config.toml
num_hidden_layers = 9
num_attention_heads = 6
num_key_value_heads = 6
norm = "rmsnorm"
norm_eps = 1e-05
positions = "rope"
parallel_block = false
init_std_up = 0.0525
init_std_down = 0.00875
warmup_steps = 55
final_lr_fraction = 0.03
z_loss = 0.0001
train_tokens = 113300000
max_steps = 6042
Each number is 128 + 32 x the weight over the matrix's rms, rounded and kept within 0 to 255. Layers, rows and columns count from 0. Numbers have three digits each.

# layer 6 MLP down (transposed), 256x128, rms 0.111, rows 51-87, columns 0-127
131078138154135154201116126077069127162182109091125143125160113104104131219143188063086136178126137131124185078120090095093076102173174101112145094126117164102164139102119093110147099108115137086137196091117093144149140087057102131109122181128151125085135134163157093118106148108115140090104119126152141101158094111137132081189109094152133098163120209118099167146166146141074168115143
127101159134086139135135133124096127136152135141144101163135129092165189064112155090166089145134164126112152124152131100064167149085113115112160099119116215164151088078160117140058125103089135155151157137131185139077120112103077152038167110095166147167097097149091167139108134143124123131092116134094100115131094110153154151173076132085135078119150145089111167118191124122138106116123
126070076128102149111077163165138136128149156169149159089162161054133160117089121138162169060138048128071102126085121086144156089118082082167127084130100076094096209111118046147113136133179155067087133157122102050081129117125124080123088091135152119113179187118105104086124147160095185136139149122151123082118137101152124096137158171108142152151162171140183146119152161141098148102128
167127057160103157146122143082095167116174133162161107111132126151129122124114114177172192195124108145095156121096105163073108142122168150086156104139087151124172166112102154126133128122157079120141168145080149197103112153113122164135120121114119097137130166106179106090133120141070112082069034125018184159152198116168168127181187115125024090084155153049227099118116106139134152107080
162145144153150128127137164163104140141121150127130159109154140115131116054185126118116050157160127157138123197113159179128112143109098154113127126173138150109129127095149143113154085143093116119114068166096095200130121130166116139070168093094133104145131145147180138087199142198134130146134121147137179167092163174121169116146092162071126133127145161148093111116141111102116110132103
194102102136062136128149126133144146149133126164110151162065156174133073097132081122165179125115157194076112123124062156141135163143117109059169104117134156114120086139197168111161143085125128152150124126118089106145097126123161099124150190170190095125103069158138136130122142121201181053138113075137166150138120181166100114156158136097054097213077182170087123114188170151183134171126
137185156111177103123117087087158164090119133193175171095103133123147147168124127109130214153126127134111104088176093117072143155140144106123124095148100141166123085151123202129116122149152078115117159115124157130156120150105159148110164079159082122141096121111113169132151136071139104147124194077064194073104169176156106085082106149167114047149197154135116105134146167161109132083149
135124129168124118118152145162142087153146139137099110177174097078159113111192184103096131148136084120139147208151102122082165153130120161091116117141129107146151133182089157184118165076127167131119143135133147182158116103116081109129196160159089195112113123190124144092103176106108102140145129110059118141084100137131106148141177128146162146131145115170066077162128129107085120123057
162123174090169112129136104125108142102107122120131144139151191103125151128079129181103098107123135192137114174078077171128128145137134116155169115094098173100100083105146184112134091097144142152105167132119145127150135133081115105148128159101061117161119113103096106118101138168122124145041174114116155103132176148158161104123157107172146108148164191088129183152130135109155073142118
201075142099119183148162097107157094124154107073154108143116178087170095075105076142147149109080167115099102113159189133106157134139093057109121115077189129180134070141107126130139116123136082097115178097138137116192151134087156164070116128118199119101155072136140142099121150164098155144124078078128115143166090096110086137147151120182146126143177181140059182155142118126104154166183
161131150165119097117137052133116099116136177169141176105139084120117109179166172121103133077163175190151110190155098122131128109217138113130096101147114103076167094158145154083169134145157168129132138141115126158148139125096089115154122112142175145138092134068101096129103143074137110110078126175101175136122057120105152151150097147160056084100057140156130136161134085145155094070120
141118149139110163141151144147110092133117114185090131162138200152148130175184118121114094147098144129106090140135112123119070096078084188131164140144161140130099163143047143155162122143129173052101181111148152126128191167110097120194137163126121090115117104103059121164135111128142105147203142144171123119075101083156122103179107123213129110123072106132082143172153136152157163113098
142191100173102140122128125105140106071080148131155150052097174146183075180138138121188182138094127118147088125111128150165108087183112097164083129141138084200130153117145167076105130159112150107147143158085143147114082105132147089192125096141112099180109149178062140160113156052159123164130180140156086136149149120076096110174128180173163115118095157195201094132136098105107143107168
187116125130140114098103173107160137138165136092146114132157112156173121169155168143147143152129105159136157120122127190149113160118089116103110119143135087138113092152139111108128152102168153139149162098120097143083042171100137137078181128129129104143108073131109109139144053172205163075084144130154150126166125076083134144048152124113066095111138211102140140124030107172134137176106
131162130149129158075104131111089119171160139100062105125151106155124153111126209117091129151163095145126139136117169147110159196106147158049112127078116132139162150064155147103108154181146093125104139127116152136188102140098117163028158100159127094138134101115147121167069146167121099103083088071160095108140125098114189135183122147123164099142113175121143114123132130158096170141119
098104087134111120100099083153167105161120132146145128086136128155157073154170133225179142143138105107105121145123098142155137152139103082099098054111148144162153123152153168121094124168177120132102186142103121128121125138158172183152156178070170198125127164090143166131167089085098095097084148153141143123152182155146091123126154121113126035172049125102162144150135143162062100144135
160070169132058124102148090139138100092082129060107108126075107115118176114105082180127153103114119108169117104159132131122091175175144086124117099095069116173122122158143156082149139128212118162112143133109094137100163130148166143135123112118181092117082117067114116113135121161164124105101124161161119144086104129097133093091164162148074162152148063071120208162155144151118106142148
094125107166133113101082092098129132173139190159145155151105142134079132101160157121175102131135127109144126142132146171131189100126151158145106116122122141140166101126105110124076142161094102144106157186189064146146062139059122141142147114083142084116125121130107162150121142116133110146093108172061125089124159144129139100127139090195153114097129140150183160119213143097128092100093
087111110096119101112146135130163106118090150122147156124096086043101128119155132084108172139182175140187126100175135092153176135130141133103159189173136152127115142065118166124165177116118151122185101168144221130132161161137101141148117120139078134105161130151114192077176114129059125162111176072109048111135154118169087107127088118085150151166140112143103135149075083176121108133131
147133110119128188104121129131115110143140136137138101110124114197150115139143119070107164149117078192146116137114150170074084139122132160044143109135139171103064110103108120138105119073142147145160130183090108168128110111068072093117148125096177093151150103166153104117105058141121130099133155116075084092105085121144163114175124170116116116145139094185198115149094084158160114132117
162141092153099151121152095065120146138153090169172149102148159142194132182135168129115135131102174096134130130131136101190128162132106112145117120106143155116136170127083148166108133087177135113134098138107143181141104132169083115138133125138123080188153120140163107165074158173136072118088135099128086145148100165090133171166150128164125112166093153092176100102156130157155190160153
138084157136147110149155118154073113142132155136080176140155160109100153118134146169093140158142139189080100128108124112164119103193094100079129099127147158069110207101094101097097113091103102171167150129077121165115097126133152132159134112115139113145137156190106081125102172095121118083153138153104212127115115135127131077121084152118101092131132149144208101127095101064190133155042
101160133156152135160129074118085166128151155137182156117161085155103062112137153156188082129169089094126085141102137103149119094127161127115113133096118100142093170120093098087108133155130146186105192102101103114166052114150101099060131120150133126136137140140147139125110141137087142070092115182066125119117155116111100092113196163098147129110173161071218100094174146081100150147100
111105195146098163096160142119132152140174119153164190094126104125107081191095130129079122122108128145124113142078101147147128158158118062118145111098153109200090096103075170116139137152120138101167143149085176119135129102083149169087113094114110056159108137109152137100182141043090144122118141101130201152106141097212120110146127202142182082129108116128090070131171096102127190153148
089176137101145106139165080184143134111146185137115123091091101120156082131107173094110134130071064089149066183121143124151140154081136190114145132117103152164148089086122122141122167118161145118120077161112110134106104144086054190146133074105132101144136169122087101119164096088098056100156122099113121094089141100132168136053083145141131111149144152145071129078144209151144142148149
175107115132103183129105082117116084143148156105174095129107150105150145105101159203119120158136103089053102126151148098097094058148105131118112138110193151096137123115153108111150169166152102150152124138095125142121155151147147113143122097111119095164134146163143105124134136171153116161133105118090123186112149159101162084187131114033108164144116129144088160155117138131077143085131
103148171086103143167124125104158148111174125088154159111110176176119177121127147114093160127113133136144113126104106103094085162175145107177122144132058171106079086201103143078101099113125176210154128108115143158089117091127068162170135114120126106130149121152098105128107124101119166095083193145117159190173092144160090103100154122128129152138165193124137165123093113149141088133157
107135143106104104171180133121132167135147107207109165106129094074104154132096093096105092143111145115087168085075160120037118135118154138115117137155120129079059150090092162145133109103121114116151145130151092181137099077105189105122095121075156120047168099126176157146144080144110146138140101107201139136094127115095105038122116089100071160154119156155186103130144126140119220157138
153138124167135096141139138140141129160139149119120169131128157132093104189140153096107157101151176169118137171135099128087210168160107106104177128096147151076083109111137119090183146145136085145115107121138088132096131085112112104047154118131108190169078132106120150086143217114138143115101137107072158126106197162098141132172101120145095113147135130189080112142255130141119083087166
141134099142122204114176153125146120097158139126120170115164080134115102173158136168183145094087065145113109139111127080099105146158131146115153110168133124101142114090077121132125081135155145167101189115120137163074157139159101130056110128164173208128149171126117145085159100148096135110088099225124122126136116070135077145129161157125108118110166131120111109164123135127070093140140
161125111093069142110152172140128102114090077126153156176127158136122101140144173101072159178193100118133060135119157134134128133183100124213136160152101165100116131117138046112222126097200121113171144172085148117069173115153141137034121160143151129164095062189140124095081075122104130102118169146170126122108111150110132100119141090166064140112128147063083135111123121195125106097144
137139140104124120184144153153114144078092097142166133144164095117116079112124112103061124137143160088099082113230123129081067098209183103138088143136097143105109151151205174156069068091156137147117066126117151117101161183102123157147091213138154170114071158109185113144108095135078164104149109149162094126122029046119111088227119123199181142098143137133149100111119103110114076088092
102129154127102148081154186149076145129182136131121163087101127092118093136152129219179131106064110150133106182128136130130110078155103078033133080074124104091134149109105133142105183129087133147114118098088098158166086148126116138127129102119189150112095106174126109145115101133123166099118112139143124165125200067181146065137130181130129116109116169103156091127165120181155094125152
093094065061105163194131101108119126172119188141160102088104130151098097107113151092112144145140127135195148142126129179134129176140150139140115174114128091157132133174161192102151136114083067179157132124134136115084183189127138164143105100128162148082121147164124097190086133163185172108131118169175154089138121108156131060126103109162121120149154139121149153125124109146139143160159
080187171167077123113152176121144108159109126098069069146154135097059168148111128117130151166152156153124090120138060057062150159119085156129138120097116152192155128114139184125157124118111105130149107169105151117159143117145120090129140139142095142175115138148135113086077182159108116087110089052094097107122114125059124177156118160047129113127142126112114094179112103126079122076172
152144131155124160125072152119121127141144085098121098121143091095156153133153159129057119089083119163092186153101094142076116126090111122060106132115128125177132154122098160064122082085126108114133108130103161181136158101137064105094153126128108137189163085094118094116130092115140063088130090167109122119069114093109153169072184151044145119111169154147124072142088167101152112141142
115139132100065166135160096135146105122147160103095126116113153133071172112109044111107125140060119109157201105140129119103134140134147121144141084091147121076089123112126104117126136144116178120097139075143153125131156105094179128030114138140114187122183114164085058148135149112126210141173191136086113148196133093180106102179140081053129151106099079144166179160150191088171051151098
# layer 6 MLP gate, 256x128, rms 0.199, rows 52-87, columns 0-127
163130114108183170152065155174123152176047076151131093128114164122162150096066131135099078145168113141169129138155167109147139121149171123087160124197127077142104181105088092130089150150145102090158082116128151053159130106156148135107135121161109135106116110085122055114109072151129173164110149146123120154099097132179108118132163086139146125090091093072143141120116174105124153083157
083113103130136125100157142116085102111100119168159120174128113119138103162130117122086113192131176088125006141090129079138154119160151107134098127103164172162133131125133068153107131144097114161145139128097132139072153172141055097078171108197107105056142151161170084124139151094202132156135091098158160180137168103073115136139094144103137116109121129146154165136197086125104148165079
118166105105174136129179150139143143108177157144129100145145177126195104084163122176110156179141116120097153200125185104136122121141127131110113076126143093131116099121131062181155110144144099117141116131137181146107179131148143128142172119125109168146110122180123119121122135126131140103125105167139190118130177066122132126165139152150067130181191185159126094095166173183059099110075
175213142083111164078155109087110136143131073165147117160085121156137138149154161126141187143155122145141075097120071078120162069163106112132059105146134068160170163095079156085122110117143063135120165131129140124119186182134132094130169140106117139100112128153123163100153138183156096113153142097108125144173137074168141080145175099179154157143130121117141079117106079121127114131142
132133051090136128127124118138078130136086133222136170135110215090177149102097153159126127153173076132093099153106154151104118127110141102130167100140102094122099121157160137140119061143114090167132165068081130196163134128188183109063138053157148145148150169109128162120087144184139132147119122136151040171224098110150112206117117115128094143095164094071126126132131110135057139109125
121127128126134147059140141081126111136071165190144081104063183113118121097090097161182212173173117087102134034119149137123168130103135119123103107153144074174107115147106191140147124134096073143168181093095208132166108116102113086104141156143124166142078174125114171145131174099105140138146112090170104116127139040072137081158158084150156101073115181135102132094176141149095167155124
153132177135106142093148156213054093147064172108150086098127132110101174118134134127107080090091133127086111173113131194088139101140063133071096098071130126142126154123119137127128144118169170125134155125102104148124142087118164123149100137147169147140146198175160127072146113175156143193119153163081158195162140084088083164151210165122096159142101136169102156150114091104104105192143
120057150161114137082151128124116108156123140129145114073154106058159136126125053131146137113176169121151121133129156149108126161071135113111142133117163139102131118106135106106143156111138071118109119141116133109154162143149142090158104126085098199141147093167112075037131120143123115125161154092180131138095088171170064168115160083141127137178107108134126116127091172120175144095139
148113096118076150134147141171111146091117114145094165150074175128189139128104113127118111156138149139062122096110175141108166027113122112083130140138120136072185145142108065113129148103112114101109104143113146182135091144176121090076134119145147129123131157135166138059122121165094116112123078161156123083111140175120117147200124107033105107114076138169163134050138149098117198151184
106127147092108115111123116089081125190079154130118180079164062171049155160088157121136088105152109192079074117089193138095140108181155134109140151104144105111128141130191170097097133135116109185157076151089152127046200102157063135117130086168103144139206103137109156104128149118109099128119129136114162153156111102158125132130110110112126145095060088121125130086157128156136089095084
184136148081072122133126128126173127061100076143145116162082153111155108148111197130144115138123129171152089145142134094158070139143126174164141140149097120069102103145105122191160092132132144156094151127155145113138110137058105144116123074091178140154127090076112084111150224186096139161175151136124156166081090083135077131190085181183134116103105135099140108092103122128187134083108
129098164137128115125119110166135134188115139107088089167138098073102070153072142187100128144056132157108134167130162124116141155147184078109100135155150161129138143075106104114115077136102104087146177146121112158073080102111125125121158167142083163106077210118113114104051137191152102129135138075141151122103155054128079193185137151123143147209122094183122165091161092140107105120114
112184165151106136129086161147113091154101135151111110109130171131152168131107102123111191178117134133110160129151109074005075150148158086197170139103111156122153129104096118095175110156159092109169113146164179160151162104110095198144129091084097122091115143129214116167127164097092073134114062108100097173116144150083133174185099111083122154117132091103114152114159142153098148122154
136141127128167131076129140106114136106152109127164111152135139139103112148118095156166133163086100114146103126073196135136105124145110134106107068142199118201148166104147120112145109149123065146185163063074161103129136182071176128078110109123062110167045147128116138095218139080175160125140143081111089088091180101140147121140070168058151187112119134140129111113114094105156078105135
162065087100131133116117146030128109107108093121113120146206146144167143085129093195035199076121099148136131104104159113115094152132121181124154123143131130097133136150118115102122146133175131168076102209132093145110201078080161136119182187112123145145105214081063088132159158110082110119168078160154110132138149145145066123175152194110109151144098119122145143091153111171123119121131
131106146101122159059179123166138144155126160191160164197123120119089154121091117103146148125164128101094164129075143084111111111155144158117133158106095071084093154133100146112135066136085084129115118131075134094107188132150163119131139144072145145145159179097161088155080144124088121156154120158155112167148090159090130150120171124114065196091120136152090168143142146107123125122121
105165188101073148168084178131123120079114152135118095146165124087050137113093170155097156144158149119153122148107176181137127111108085137126202192144119096069078075126092158123124157104120088110181134090142123109125173057117095139173090155143101157160104122145110134123140076077084129130100088068122120109143126135099158146150128173083092137144096082107162108085057133138150086107131
124168159152121208158187171198172088137150144131098143151112141079131100139105095102140173160157124113156118151111173196099131056152153091068064186089063084172074142116103161063147094094098127076142147121213166135061189082152103172134053146097176121152119103132140157146137156127099102084100128138106085110151151131140105101172156113148119123113106140094096107118153108153111118157120
134100134132174143129129183131131105146124183152151102122153118135103150195147182150090093113137131155132096186148062125145146134097102104130182110046142056154140113123149107108096113133088157125138161082163148135143129217097093112125108106129058121120149178144138079089170088087098135151152031132142123112175118148086102146160082094119126123140141135098113149149158110095121087102086
122194188151146125080213117110148107145097110159149178123142119161156107155138108139126134179096148196072112192129111081095083130158066104157133119112084181087147149108104091099153128155075102132141150116121202102125144115168127112104124146071118167147119127088161136119132109112102120123121052148104146100167170120192098099162139127138126134146106105149137130155180156133108162121090
097142113143130118126072142101105127103176185112123146106095170148131121137202134132096124078157103154124137105148149153114087156186086090115213132133098180063121119139110095096137183173126116150125132161131118111102180078107140129082159114183113079109120199139149133153127073126126160142124082148109126147137129119101109155154145109078130192054192113109098146159133046116139158172089
139171141125089113188118152092134130101145120134146119169158144097107088127085069112164104143157127145154141146123100114120125087167075126099121166167107114160117160129116090135121162141132127122037115173103123108155126101139142118138153167094181100151162145162145123159116144172073158123149103136070115137148067058104132159133082102078143107091107159113165072170072103101133091129097
136151110156159187082119139160089124157097187069131142076147160077065095174110094170172155125053129077103106162079114132097125113143053160088138164092123118132138125120137160057105138122198128032099107090107140150129096136136124095085089110120095095105119083159155117125155146125096125178101069084117106117120121167142092198153096115093119157127156118117132107147083163117130061176128
112086150088124131102154145083117127138137146113136092140141110051126119107128104108127058120155128164137084150169177169149168141092122093147124183175157068128151133071143097137121061207116092091144100135086139136106125130158116126054154160139123114102142120140087090178190159133105158120117129093082125155086127078189118095149166147115099176124169098119089072141115154102141107091074
123096135123114102125173176135137152111138133166124108175133201133147162104160206162161070091149143119146135128163155105175152134124079157113083103101156118128141103089112063157099116160153103108137148123156123142145129101150119112124135166122109151133130096104152136133126167121086140109125231125148077132181133094166078154152118094128096117103126127163110086128132143145146094134133
096132129177151148053168139153138047134073129164134156177117134112139179169101148140095140098131129165111116099162127162133098087156109116143136088160048139124132133113174085159181129170154090133132100070122073088109109143105170121058146109170103072114124133134125150096158053162119105128153143112156101114086116047068171133160132141131154134129105133140069136189153119080144159152135
110133196076091158189165142112160157092102167124132089112096150098112100121189116138132135166136127115121150089105095109177101177133117098080180095154051120138142188124186113123125200138065099114129159113121077099153120139094123140122147099131115161134094130140143109145098112177081134210079161090122092145129112100155145106163126075144143125139092151121138105186154100130157114210160
150123119139120151081096156131179132102100139110185087127096143188064136173064142136148064186136116132118108157141129199058129094104096122093109140145138110085076091178150174188141169184124128178166152081173141142125126157126198122073094135164162125123092145131113085115086119190129147149161122137190117232130167147132123125133132068070161136151097152165170091148217114147150222163113
156139131063106144127094154122106122146061055100069125144114114160109168137099145075102092124153087150165144113134116160118109151161057159124128072165142077139106179177164157110152172098129121128150051158127110135121140092142129105153124157147137141188115068149154144181115124130180173117161105068126124193153101124144136153097168127105125189057137154091128117159115097123162070106182
186084184114201102120111127121111160056117135106096107150120114072128105136042154192103139060149169154109081116106156126152157061113153115128120100133157112128137217085049121117132092130130104092154097057177151171172156098096130060163060132125083151178175175110100131084103109138117119148176157111138115138189109099120142138166143081127082161144094131152157122056149103121165160126073
164112105154116133060149091117177162078103190187134059145106138132183128152097089185152113165156094131092182159111155139045098142129127092152187188160130130171115079147157079121157177140131103166129131082150112166154111132097118086111082145201095132138093144172106104221124153154104101161155104102115049173195136162113126100142131074140136115151078081058079140144093107124159130177132
133106158100176148052158105096197119105130148126137124124133114157161119150080120115046132166155175135155125071089162141088149116161119126130104120105108105133136101139156144151138139110112113162124165121092151157143155141098088131085141117085126137119168145166151094139123078226137129113160154065141197147130124176091107113146099126063134083065159140105154142090119169142137171118109
145132081138157109081128186137220086137146130112121108096132120175134144158098071166134117129111169147142116124174167139073158066128179115095157121141122174077170131113119108114133151173124124145098094138071121153145111136117129113118132123162086102170073141181114143103121104131105085129117137156105102121119129129079164145146139071085101133157164123087128105153106154110115128116152
167110124155158187131143161113107100166140079129068079096136090100122093144118112160138087117158085127082158113049167138140105170181115099095143116015115106129131133135145130083144094092151106127173124156124162089073124118185073123185091140140136156151155137113132121132074103110113161158151129153116152124124102106166106127179095162134146149082153119189107163078118107144054137151099
157138149131133145145055142151164143145114167121133148108106116114159118146114123075156102065121093117071125182132160172104106091101168158080116143179123085090134150138129133107135139141136117144106130054139137124108118147099147132128122156122099139129148139147116175171156150114111069112127125184116047092091157147136115132096139101161157178106126133179105088115121174106219093115131
073104161140100139144118145116073118153081128157113127054126123097172092163106071119061147069089093131143146148155130132169124107131103170115122176182174104186166130066139126126028142187128090112149151132110164135110136165109143136073047101163094135112089132090121107146119158138151131123122166141066149139119137076087095159157123125183164176093112093118116160103111067120144164138087
# layer 6 MLP up, 256x128, rms 0.199, rows 52-87, columns 0-127
134132099092119125120180110119118126096138065070148145126129114123113074143131115090131137175124134184166102143172130128171108080166114122085164120105110112077108156143102103094167144077156137163136100171131136111135102163139243087131119147126155118162119166129094097128103126134071136098174079158074105099098120141140114038122146140106070046180119104116150156131120167154127128130191
114178080113185135126166113123085018050109132150077204131164171091169137220153163148107106181155140144117107210083113165113083154159139123107139129205163148173112152176172125135104130146161132117147147090161136145047178104109105166083113101157113140134116117188112121131146212117107149081123138137105074123112088120135148092151118156147138092111134127095129104186162109126131138157072
080173067124151165132081090075137177073196162134222095141122117175145180148098143188125172161152087052043163200095097111156080140127108136120158219172150128071157102089106096196099079197191129116072106105125119118052125141176134119125119174082130133128142130085147070115130122139106142186124127151098135128128154152113168105159120130111113120171178159047118091083142159166117104104150
170127160107134134070118091060126129105124154148138119106142117127172097152075089150195174129157127103108151142106145130144139081110105115219098124135134116146125101106170134088130142122189158157111056145101125057147143141086099150112150100166112079106179144116147160173148143149132195118124224144156107123150152110101148099097138169139170172156114095105169138112126033154160077166135
147151116175120098098157126124194119142177069136156128119147108086085119112158122149123187062112117136210132120124151167126120121140095171138131131170204152129120081086157144109172100071141103182118173113139098097073118174120113114155100114178113113070129087097207186178141095144138168177146121158100096144082073071109120106074130119138052158092137148075118181152078153074169097113130
162147150123112128194150126099134176098147111119112141116135124163146049134162066138168099087090103199200123200093105153083144133137183035164084102200136138111072068137114139133158170135155112145115131138140125164111141140070192096154122137141133214119093115125151116168119094167116101115092127132182121131098089074184133100142130103171069128106105078133118135153163131142143095165173
089157065132146110101091184103112146117135171162141182182101130084059039118101092134120070078041098160164108133151108121150075081103122078158130109087156063089134119158132114136158086159113104108133145106122136129165136174123119146136140108130170124176150143065130117137157105124134143101158122114170130161112178125153159073127165100149143156130107106109163138088070121168115133142136
131106113114086116135148103141146131140105115065161133102126070090084095141134118114116158156074119094196187129130109137093155122188126145094172096135122103139136140183044098126165158149163140085106079080103100091136154122159165098128092168143148104164150104177096104102116117177106147115072102123156137140161130140118165106142069105075096131148143178138129147190118066124127157164179
167081102214111097095167184133065115118155132153119115159164136072145125103134089141152127143101076133132086166170101119117117142133134068153108117127160164161153096066142142115129176106199090038118095159166161128090140077108178152153071192134163076106105152132156142128129136121165175053141159130152093165109147118194078154101139116067096126150091131117137092116103139097164144122172
083150102151074130133114150100167127114152119120107122164109107147133156144118157161163162099106169106131183106115074209067014096147125179095057130169120109135161139149182137091180160121134136146098185191149121172123119125109114052146114087148074081135113122111164123177181162149178076151174129125175131115147128127155075106119134134176173161113159162112166137132098105126114164160195
140110122165088101094165129130134183127117076120119116184157057176163122143153126171091127116158141143059122093095140085107178147182107135109120094120183136135187145151130100155145089130193148094090176094123135093107146154129104060124092181166165141067170164132165160147183162140112128135182160138115134115168093113164107154153136133212084110111134074089058179119105163137168149118130
051132176139134170072068123104084145084129145099184122120084115163218205092131147141134156155200167155127137097112089125141118129075187088172131167126113156160131117088155115132144156182209134078178108092078143136145120150118115055108147143150138082082092099096165121115070165141159149187150126146190125136090149069146122113112102150129120146107131142163104111069100130151100115031109
108126165174100152129147141164174103178123123060078067084167089145078129113079122122157087145062175121160098105190173134164159074112141126157089095128123109170135125182131147146081159152120105170094123126145119154096084104178117134096115088162160173102119128176116093106184172123145120073086170151123091061145172128084134071083111176134118086133088088142117096152175106177141151208164
095082060175178130078109106111106115081138190162126148192092147128171155139160094153190135114091112111116088116170120144105086131089114182155128098108118095181146108128131114126144074067128078146146117145121079141160105153089147172151150107184144169130072109145128195097111075126165084129170089127155079080117163170147129048118087081126152145102186121110134192110191094170100164115108
088131183171103147089075047166088082096176108090101128129115102098137118154132099155167088168095154102136128130133104121149129116190162100078180136134149142090107139112197112155093106162170137131115093119136132121128125096204158084092171166091091167093150159118052134155174077131155180199128136189138170144088216138145122092126090154138117075123106154147113103202132155070134160108092
136154107132148153110102147132155110151176105118084086152146139108079132142157131179106136175096163092109141133168111107154101096120145135141133172097113134065121083131142137121196156137076122103132132103128135064195123118086132125149093160080168095129168111161091191095166150095135141121154111127106106162136141153083171189166105123152195107166157190206163146083179100132141203157109
063102094159170136121103106151113123086142154115168144157144148103107115138102171121090059115169101124070117069115153207152132148122085130127147128075069141096162146079087141145112141100103120116146108118160116096101156120152118184054105130127107084123140050127142158112093132127128157153099125165134139147082117128142120163104105215103093125153133116088174156110154178062136081078110
140084144135148099177158123108134138096122122137157155140174154136198151108170091105090136142165136157156030145167134125201173119115102134112175106104172075190147049143141158178151126102133115145137136095126084113169143106163088110151079162152133137090169081122093141118105126159156157119100174197137173133145145129085158082129137126115134185110149076143163117123108082059094155137137
084106144136152132090105158152131120147100106148107096100103149131227122094143099074157135129143128105102164122097160155125152113107120124140131082130090134079137149137077144078160097122104109151175112120087093188117139096111159128106115118087116116139130115118135167144130077104124127067117165182109136085142049093136113090157164150151124123077169111144075152109152171130140178098138
108082028035110094123111140120148135153154165125129125192126136153125143141101143121149154111125128079155098081083130150119137135183147123091112152099174132129136176126094158102189088126075110122127139172172109175149087159108075079137140172136093118121131153110165096140116149116107074143151112141132176145111096123081140111123142090119149115121090165116144116106170134127124086133066
144154142141137126161115135159163098149100158118083136103167123089136102106144166134096100101135086151151078121146116188093190112100115087197138159142174169131143092042129119116136083126161087147134101165134063164177143119135159169150113074146136187116113120100117082141105170141175056140055129174140154120113135132140113153123158174159113199169114153139124168151122141174197106098154
132135120110161162128171153115115113154126128144147145150152120109125123081125148092170137127047053176179156161141160156143141104169089136191166136147103136085141135115126159093113131108127131105151106179104139145182134091199056069158159095046129163197182100126082117159136158108110134143109122143112107180132128115144096105128067117197110172111084131142134131123127079152122131146156
085157068132141139054078159090155073167138164121180149127122208126138170147142121156142129063087131118112141108058063134142073168166076146124149118083106162121101090095138132118125127127110113124168141131162166181115184130171116112104101074073183136122160130105109123160165116084144139180093066112121113167116152167151073126154145155106149068133133108123168088129150084112154141134097
120123166159131149168127132136136130096212121102148116103146101078169121128163122170152162105084074112106162129108093135120155137127135176126135199105082164080149148118128070168131142109111199117111150171209100183093104087144121126120162123121162122144154154145110143082137138165128098070148146118127060166138082195107103180135111072144069107111128167080166101113090151127161123119127
138115180146161119102147120136093090091106102082127127101069110125134126155163141184138156115111111166110105131134099089093096077100091162144142139136125145168156120133122143132103079109157159074129089130137074093134085104117116132126085116100047105140146144116101152097168094104105149115136138138101159114109093114068122112177111128127109134150132083055167132090109115178149074162141
119111149101166150169165158107138148138139123152117120064130127143099065081059132107179121153182118077100138133145162119054157134071136117156062132072086161116160099156080122150155105130143122114153103160120116144136091125084095132134140112123137201152149152116194110137154086087177134204130104134094185121128188157133068158081139123115178106100177139134118039109123120140101142090123
141141140121161123180119135156154116125091091101064126099115119078172082124171128180097093122139117129176134104165085144121166117086171139145131157146119109136079163130187110087082177151099116150123097101099112111175081123139148122145155086149049141159076143126117130080116097126170141121058085101109081094098159117167115139127196124165143112098102156115145174120148063171091078137037
098128139145041097116133168161105142070106126139182142191130118114109075063169143143167121106128140098140134096138128103138114107126125071115120130153072114131056107129082150166145155113051113061146140162115098143169113118107119138140152161183152105003114183078196135091118185127109108097135186121140078223174086141179083100132125133149079123110159154173143118118180138155127132169094
177054140111134136184147118105126104124143143120143134074150048144100126155160175163143103100109102117164123097126152133150159137224187139090102154082183134127096186123169084081108100139109112128117109160127093149132142151115093198164140161106136145085166154118136130137120089107123136138097146098095100152101178126128115094094138060139185169105127097110179142107124149125132072193128
140150137107159114089105204160094112174110138065120140112125085115100117135125132159116035078128172164143150121050147125145114119104082074108132147108143122129103183097167100164133129165152089104162074139099091084098137145161123143128166091088132105092115153145125140154208120129147117172119167083168120180128127100142075145114200136172113138132133099131050085108081155120164111124087
133101191094132126175118119133116129106100148135137110129121150147090163154103163107112172140118166128116103154087089128135189124119150126146051076149141099113126153104140100110120081106141152105158110137095148111122129162163064119126123113117113153115158154159189117104118114150105156137106116111116175100083104077150190128182101158045132138139114145124071133069150107080106128090084
160176051095158144194080101107129159130120115132090164106107109114142175134157094102181069140140144133086118158135063118130122109114154173073133123091115154112115198130127153103123111140086153147191084112109164113151154159087127134193109134188183167162114106122109179141112088125147096122158122140100105147125133120138108114119119143114135112138132112183156156107071118157157104159205
059098147150123191188139141136046070076140035124096160146099101145084174116108117122074147127111110155098126140134093100191130144149114124135115118148098182158138105128061105164132105120161110140122103159215084170099095082142106134086125145134107100124121158102150081193193168092139080053135093128053092104115097119120183146140123159139097153121143109155118102162150091118133177154144
098134131092123107112175131159196137150213112104130144126120133126173109166146120134160118170140082179144151115099167056141133166143141107147101166146121159101182151125126162091108180179097060177166183105092131114092185158126158152102188146147107196166151105143106155124136094164114120156156109138125131138119091060170142065122108079076095122062171079117114112149097149154113156120092
120167129151134120120176153131127088073130176167132095131142131112131172109118149137117167122119160148149204141134156146179146161086105179146154144058139071071103158218051141146183081112108160142170118136109038087104160145152087158144116154134139151142095102096147170103132126105119137092136136081086093087130125138158091182151138099130152119141140136097137153134102096141099103131130
104111099098095120124134156150144111158093136183121133110205120094137148108140115127088194159144073173135093169092120124125162127162121071114000094159159101113120071130152114100115160120104164102137041157140153101117177148064166112121098094098128216093115180098190063117113156174132118174188120181135124113118166094146112104102128110124084138112163152108128152101171150139099090150122